Part of a small language model's weights.
Architecture: RMSNorm before each block, normalized values.
Each number is 500 + 25 x the weight over its row's rms, rounded and kept within 0 to 999. Layers, rows and columns count from 0. Numbers have three digits each. The size before them is the row's rms in percent of the matrix's.

# layer 10 attention query, 128x128, rms 0.257, rows 79-89, columns 0-127
127:509469551515453540450497520497447501485518490483503491487505503524479492513521476482478463511471498509530526550556523476520522474484511512497524568525544501456528528509485496499516511542540506496477532537531491503501472505507488492502485484495538555499484465454512484523527457498464509495486514547524520507445506518481532462525480510483509498500505519490481481501473514508522525527516
119:479477504527508475517508506505506491497505450501455513472476532520488498526507481533497517503550478555503511444520479496530479525495498488484503447499506499518501503519541577477520500489442543510506447542522517512446521488487431525424464500481510523512503481523512516479525517487508494488485490485520475483488482517512478537479506525508496488500506524500500523542512497476485488512469
101:475456476501448472506459546506489482500535538499475490507531494532474501514532506523472530513525475482511561487521476502515471512479486513461508524481535461483517490527468480515502518524461501522499480468483491498492526490542488506518472480494523504501515524539538531498494500475473507525531499435484466478505496501540540484465519519487550532475454508515518498527534480526505517549525
104:500518519479528452482516493500498439467488470479490477468513499489500462500472440496502523525466534491499499515491469526513505507472511512506479490499484473444504505488502514502473484495498490507500487509535537467498489516545514549558475511482464526480551461501485529517510545510499473459465457440530488513499536517506457516527520524492470481508460516549492510506504518491529460494498
092:488551491526520499504518512497517552560456455482522481485445500513526515522508475463497474483462527489521485560499523539470534505504532521524505492498452516519492421469460496489495472498502458473469480481510488482530488473510492487493488547507505501509462490497475512536505498467500473501527542458491525500494516486496506498533493465520509533441516505522513478492473507488489494504485
104:513497541485526450494466528518502525489539518514528498486502492519509542456498529504467518488491484464499462446521548537468570476510476499479507497450527518516487483500487487503495460461454532532486459472514474486494514494553512510464504514496517470467505521528512478494495498523526466530489492476502458462499482480487524528510504561483476521508507486520483499526529539513488504476496
093:493537562501531478547471498508493498497502509516527472526514488503491496509500521508541518527555491469526520514491530501502536533480501486520477498521481468505525505526478527514542526533546543485522511464492525494544494508522553512529483502492480493520467517483478554509534535472476506486460495494534497511519512496515497514470512468504512489435466508494502474474528543445493497533547
097:522474516519492514451507505474483478480490545536457511526503524518522567489527484503490494462519500452509489506479479500524480457515518491484470481551529536474517495499453488493492454498511553528543509487483500522448506487540502482450485523531511509504528506545525538485500504482491465509461516482514465480531435481534483493512497508518514515503535515464496489507527519527504514495485
087:523507433534493510514499519466458539520519504504487470527518516465466511525487483494512504507531500484489503511520495506499497491496510501487471548506515531497534469510499465510520486493546501527536599528522502539492522475509503471529497520509494493537494535503486487488478491469462482471508522496503473491507505515508445475459560495490519519472500474523435511518457527517497468478526
101:482492513505492517461521509488482522488445484521478447494494483531524487537499484455478500505509535464471541525510518483469481456544504542524546516521428522500464505471498509507458484480488492512508521506485457489531493557491486480496503529496482503492509508500500495513525481527527474480546506530500552512503506494477535547524520502527474489465484451522493492490489542485546526518488
108:477548494484498471545524443516530496472498518496478455537517458491512512510518504440486490486478472484497516517491502490486511506497534515492514556466518435459529503472524539514507528491525474476501509560497500487514505490485511490522490474470484569498491476481492455553510501517493510497495501514494487521477544479489483481501480471492489471488502473518531443461480532508494490498456
# layer 10 attention key, 128x128, rms 0.258, rows 79-89, columns 0-127
138:491519482479500508506499498517470510459505529498480486543505478460519458467492445496486513492505485478490532483524497549499503510502447530511476537471473517512501475485506470458504513512466547503534485459505498519507476496522464530479504458533514549496555485510519484508497529523506547518480497467454525556507462519502523474472495503502496481512501485501473432449498516498483479523467
118:513545477517536508440501482507491481507532500537513478468517517481487478490460506477485499490513496465508505536491546460483472483516498474522506538494502461510492483516558524487540506491517503481449532507517471497512482494508513551512479528560495483517504463494472493489529493520502499522494532538468484518480521495453484514500483434516480471509499517587489494529487492501515520541517
099:511458527483490542516495501464496520506487517475475460485493515496512463498502491503516495502535504483490495505475529513526491526509502458471493523511524553496432496489504513475489476497508528506527470488480524469515497578488518464511458527486543539507472435525499517514464481481549500509492495476479528536486506500478467474523478462557510478516519510473529529471524482488516533526534
098:502582525484518453498474494519514485493482463502535466474484502482462502459497490497463529533458521531534510502526486495472552554490502495524470522494511512486482480509498489545517495530463530490498519498496493498478504506568554521511520529457490535493490496522496528483528524486516542495491475492458490516487506494520495491493532527497511545503497520480524487494510499481461443492547
106:482507504515512504486519516521455497495521473537557545511516480512461503507495490508483514503482483514498526540487512481522525496477470483524537484482545517499538503516511505471560507540484499501478495501500467514484502530530494483543478484554500460536501496546505515517475507459475551524477484569465495469493496506493528484509492430470501525506510498470461492480480485480464530505545
102:545555515465491517500531504494496474481507531515499458499490463474499489504495481531529516500488505526490496540537460514507470513504464519517479486513537505514486511482500487546483492514474456503535532488481490500546462461444479494534463496491479513486501479552553496486524524483539499486506516473516525519520519527516463489507518458510534465571435500494486515510513507523496528521497
094:478473526508532450511466517498401521526517468521494529497486538496483507480499473492508542535503456504522566490523525484553536506477512524474514522483526532503466463482508496498537498535472530488492494448545514519493516504500471516525503482483490499521492499507485512500481474512522486509475501494465461460486510475487474505473440534509530535503468502484501503499486491504514514513467
094:493497491494498482506484521535506522471473500517485436532512484514476525481497484497529500525493515488549485465510514499497423462543469516490526500472484509464494512498504517550461505481506497460493464535505475496509462516480476545537494482467467457504554498519492511494510510498515480516493533473482526523550521541491505505471513516503524419510456477496525482492508469495490509527476
104:455514481501510492516468476463528471466493529467438463516509520486500531470523507539466528495509514485473505487483506521489476521507468507469482479470456484507476473500502458467484528483469463484550492476454505526513490494497529503512497462480488478564494505513521495496518501523499490476516491486497512487547461489526506466540498491449510458498503499461540497489506447470485455523471
093:536505485461539493482526516459505448499490512477526519481483460522496456475545501541528449512445484490524552480539465480517520512514544504539490484523510495471524497522487506486491485485525517516473533512487528475503525503494475514528476533462491486489523489481479527469534473472517468482543513529545458504513498480489544479482466485504509502487533493505503560509480506469498472498507
097:519517486507525517475512507514465451524513448526537454477493483497501491497551517476512509488459505489516511501536474514534537493496516531523491530532459441550518512510484531529518488501527510546456516509496473500472512500488494527530500463520515472529498498510521531435476503535494502534497500486489488459521514457536510512518476496460489498479477481478499535514490450485464547509514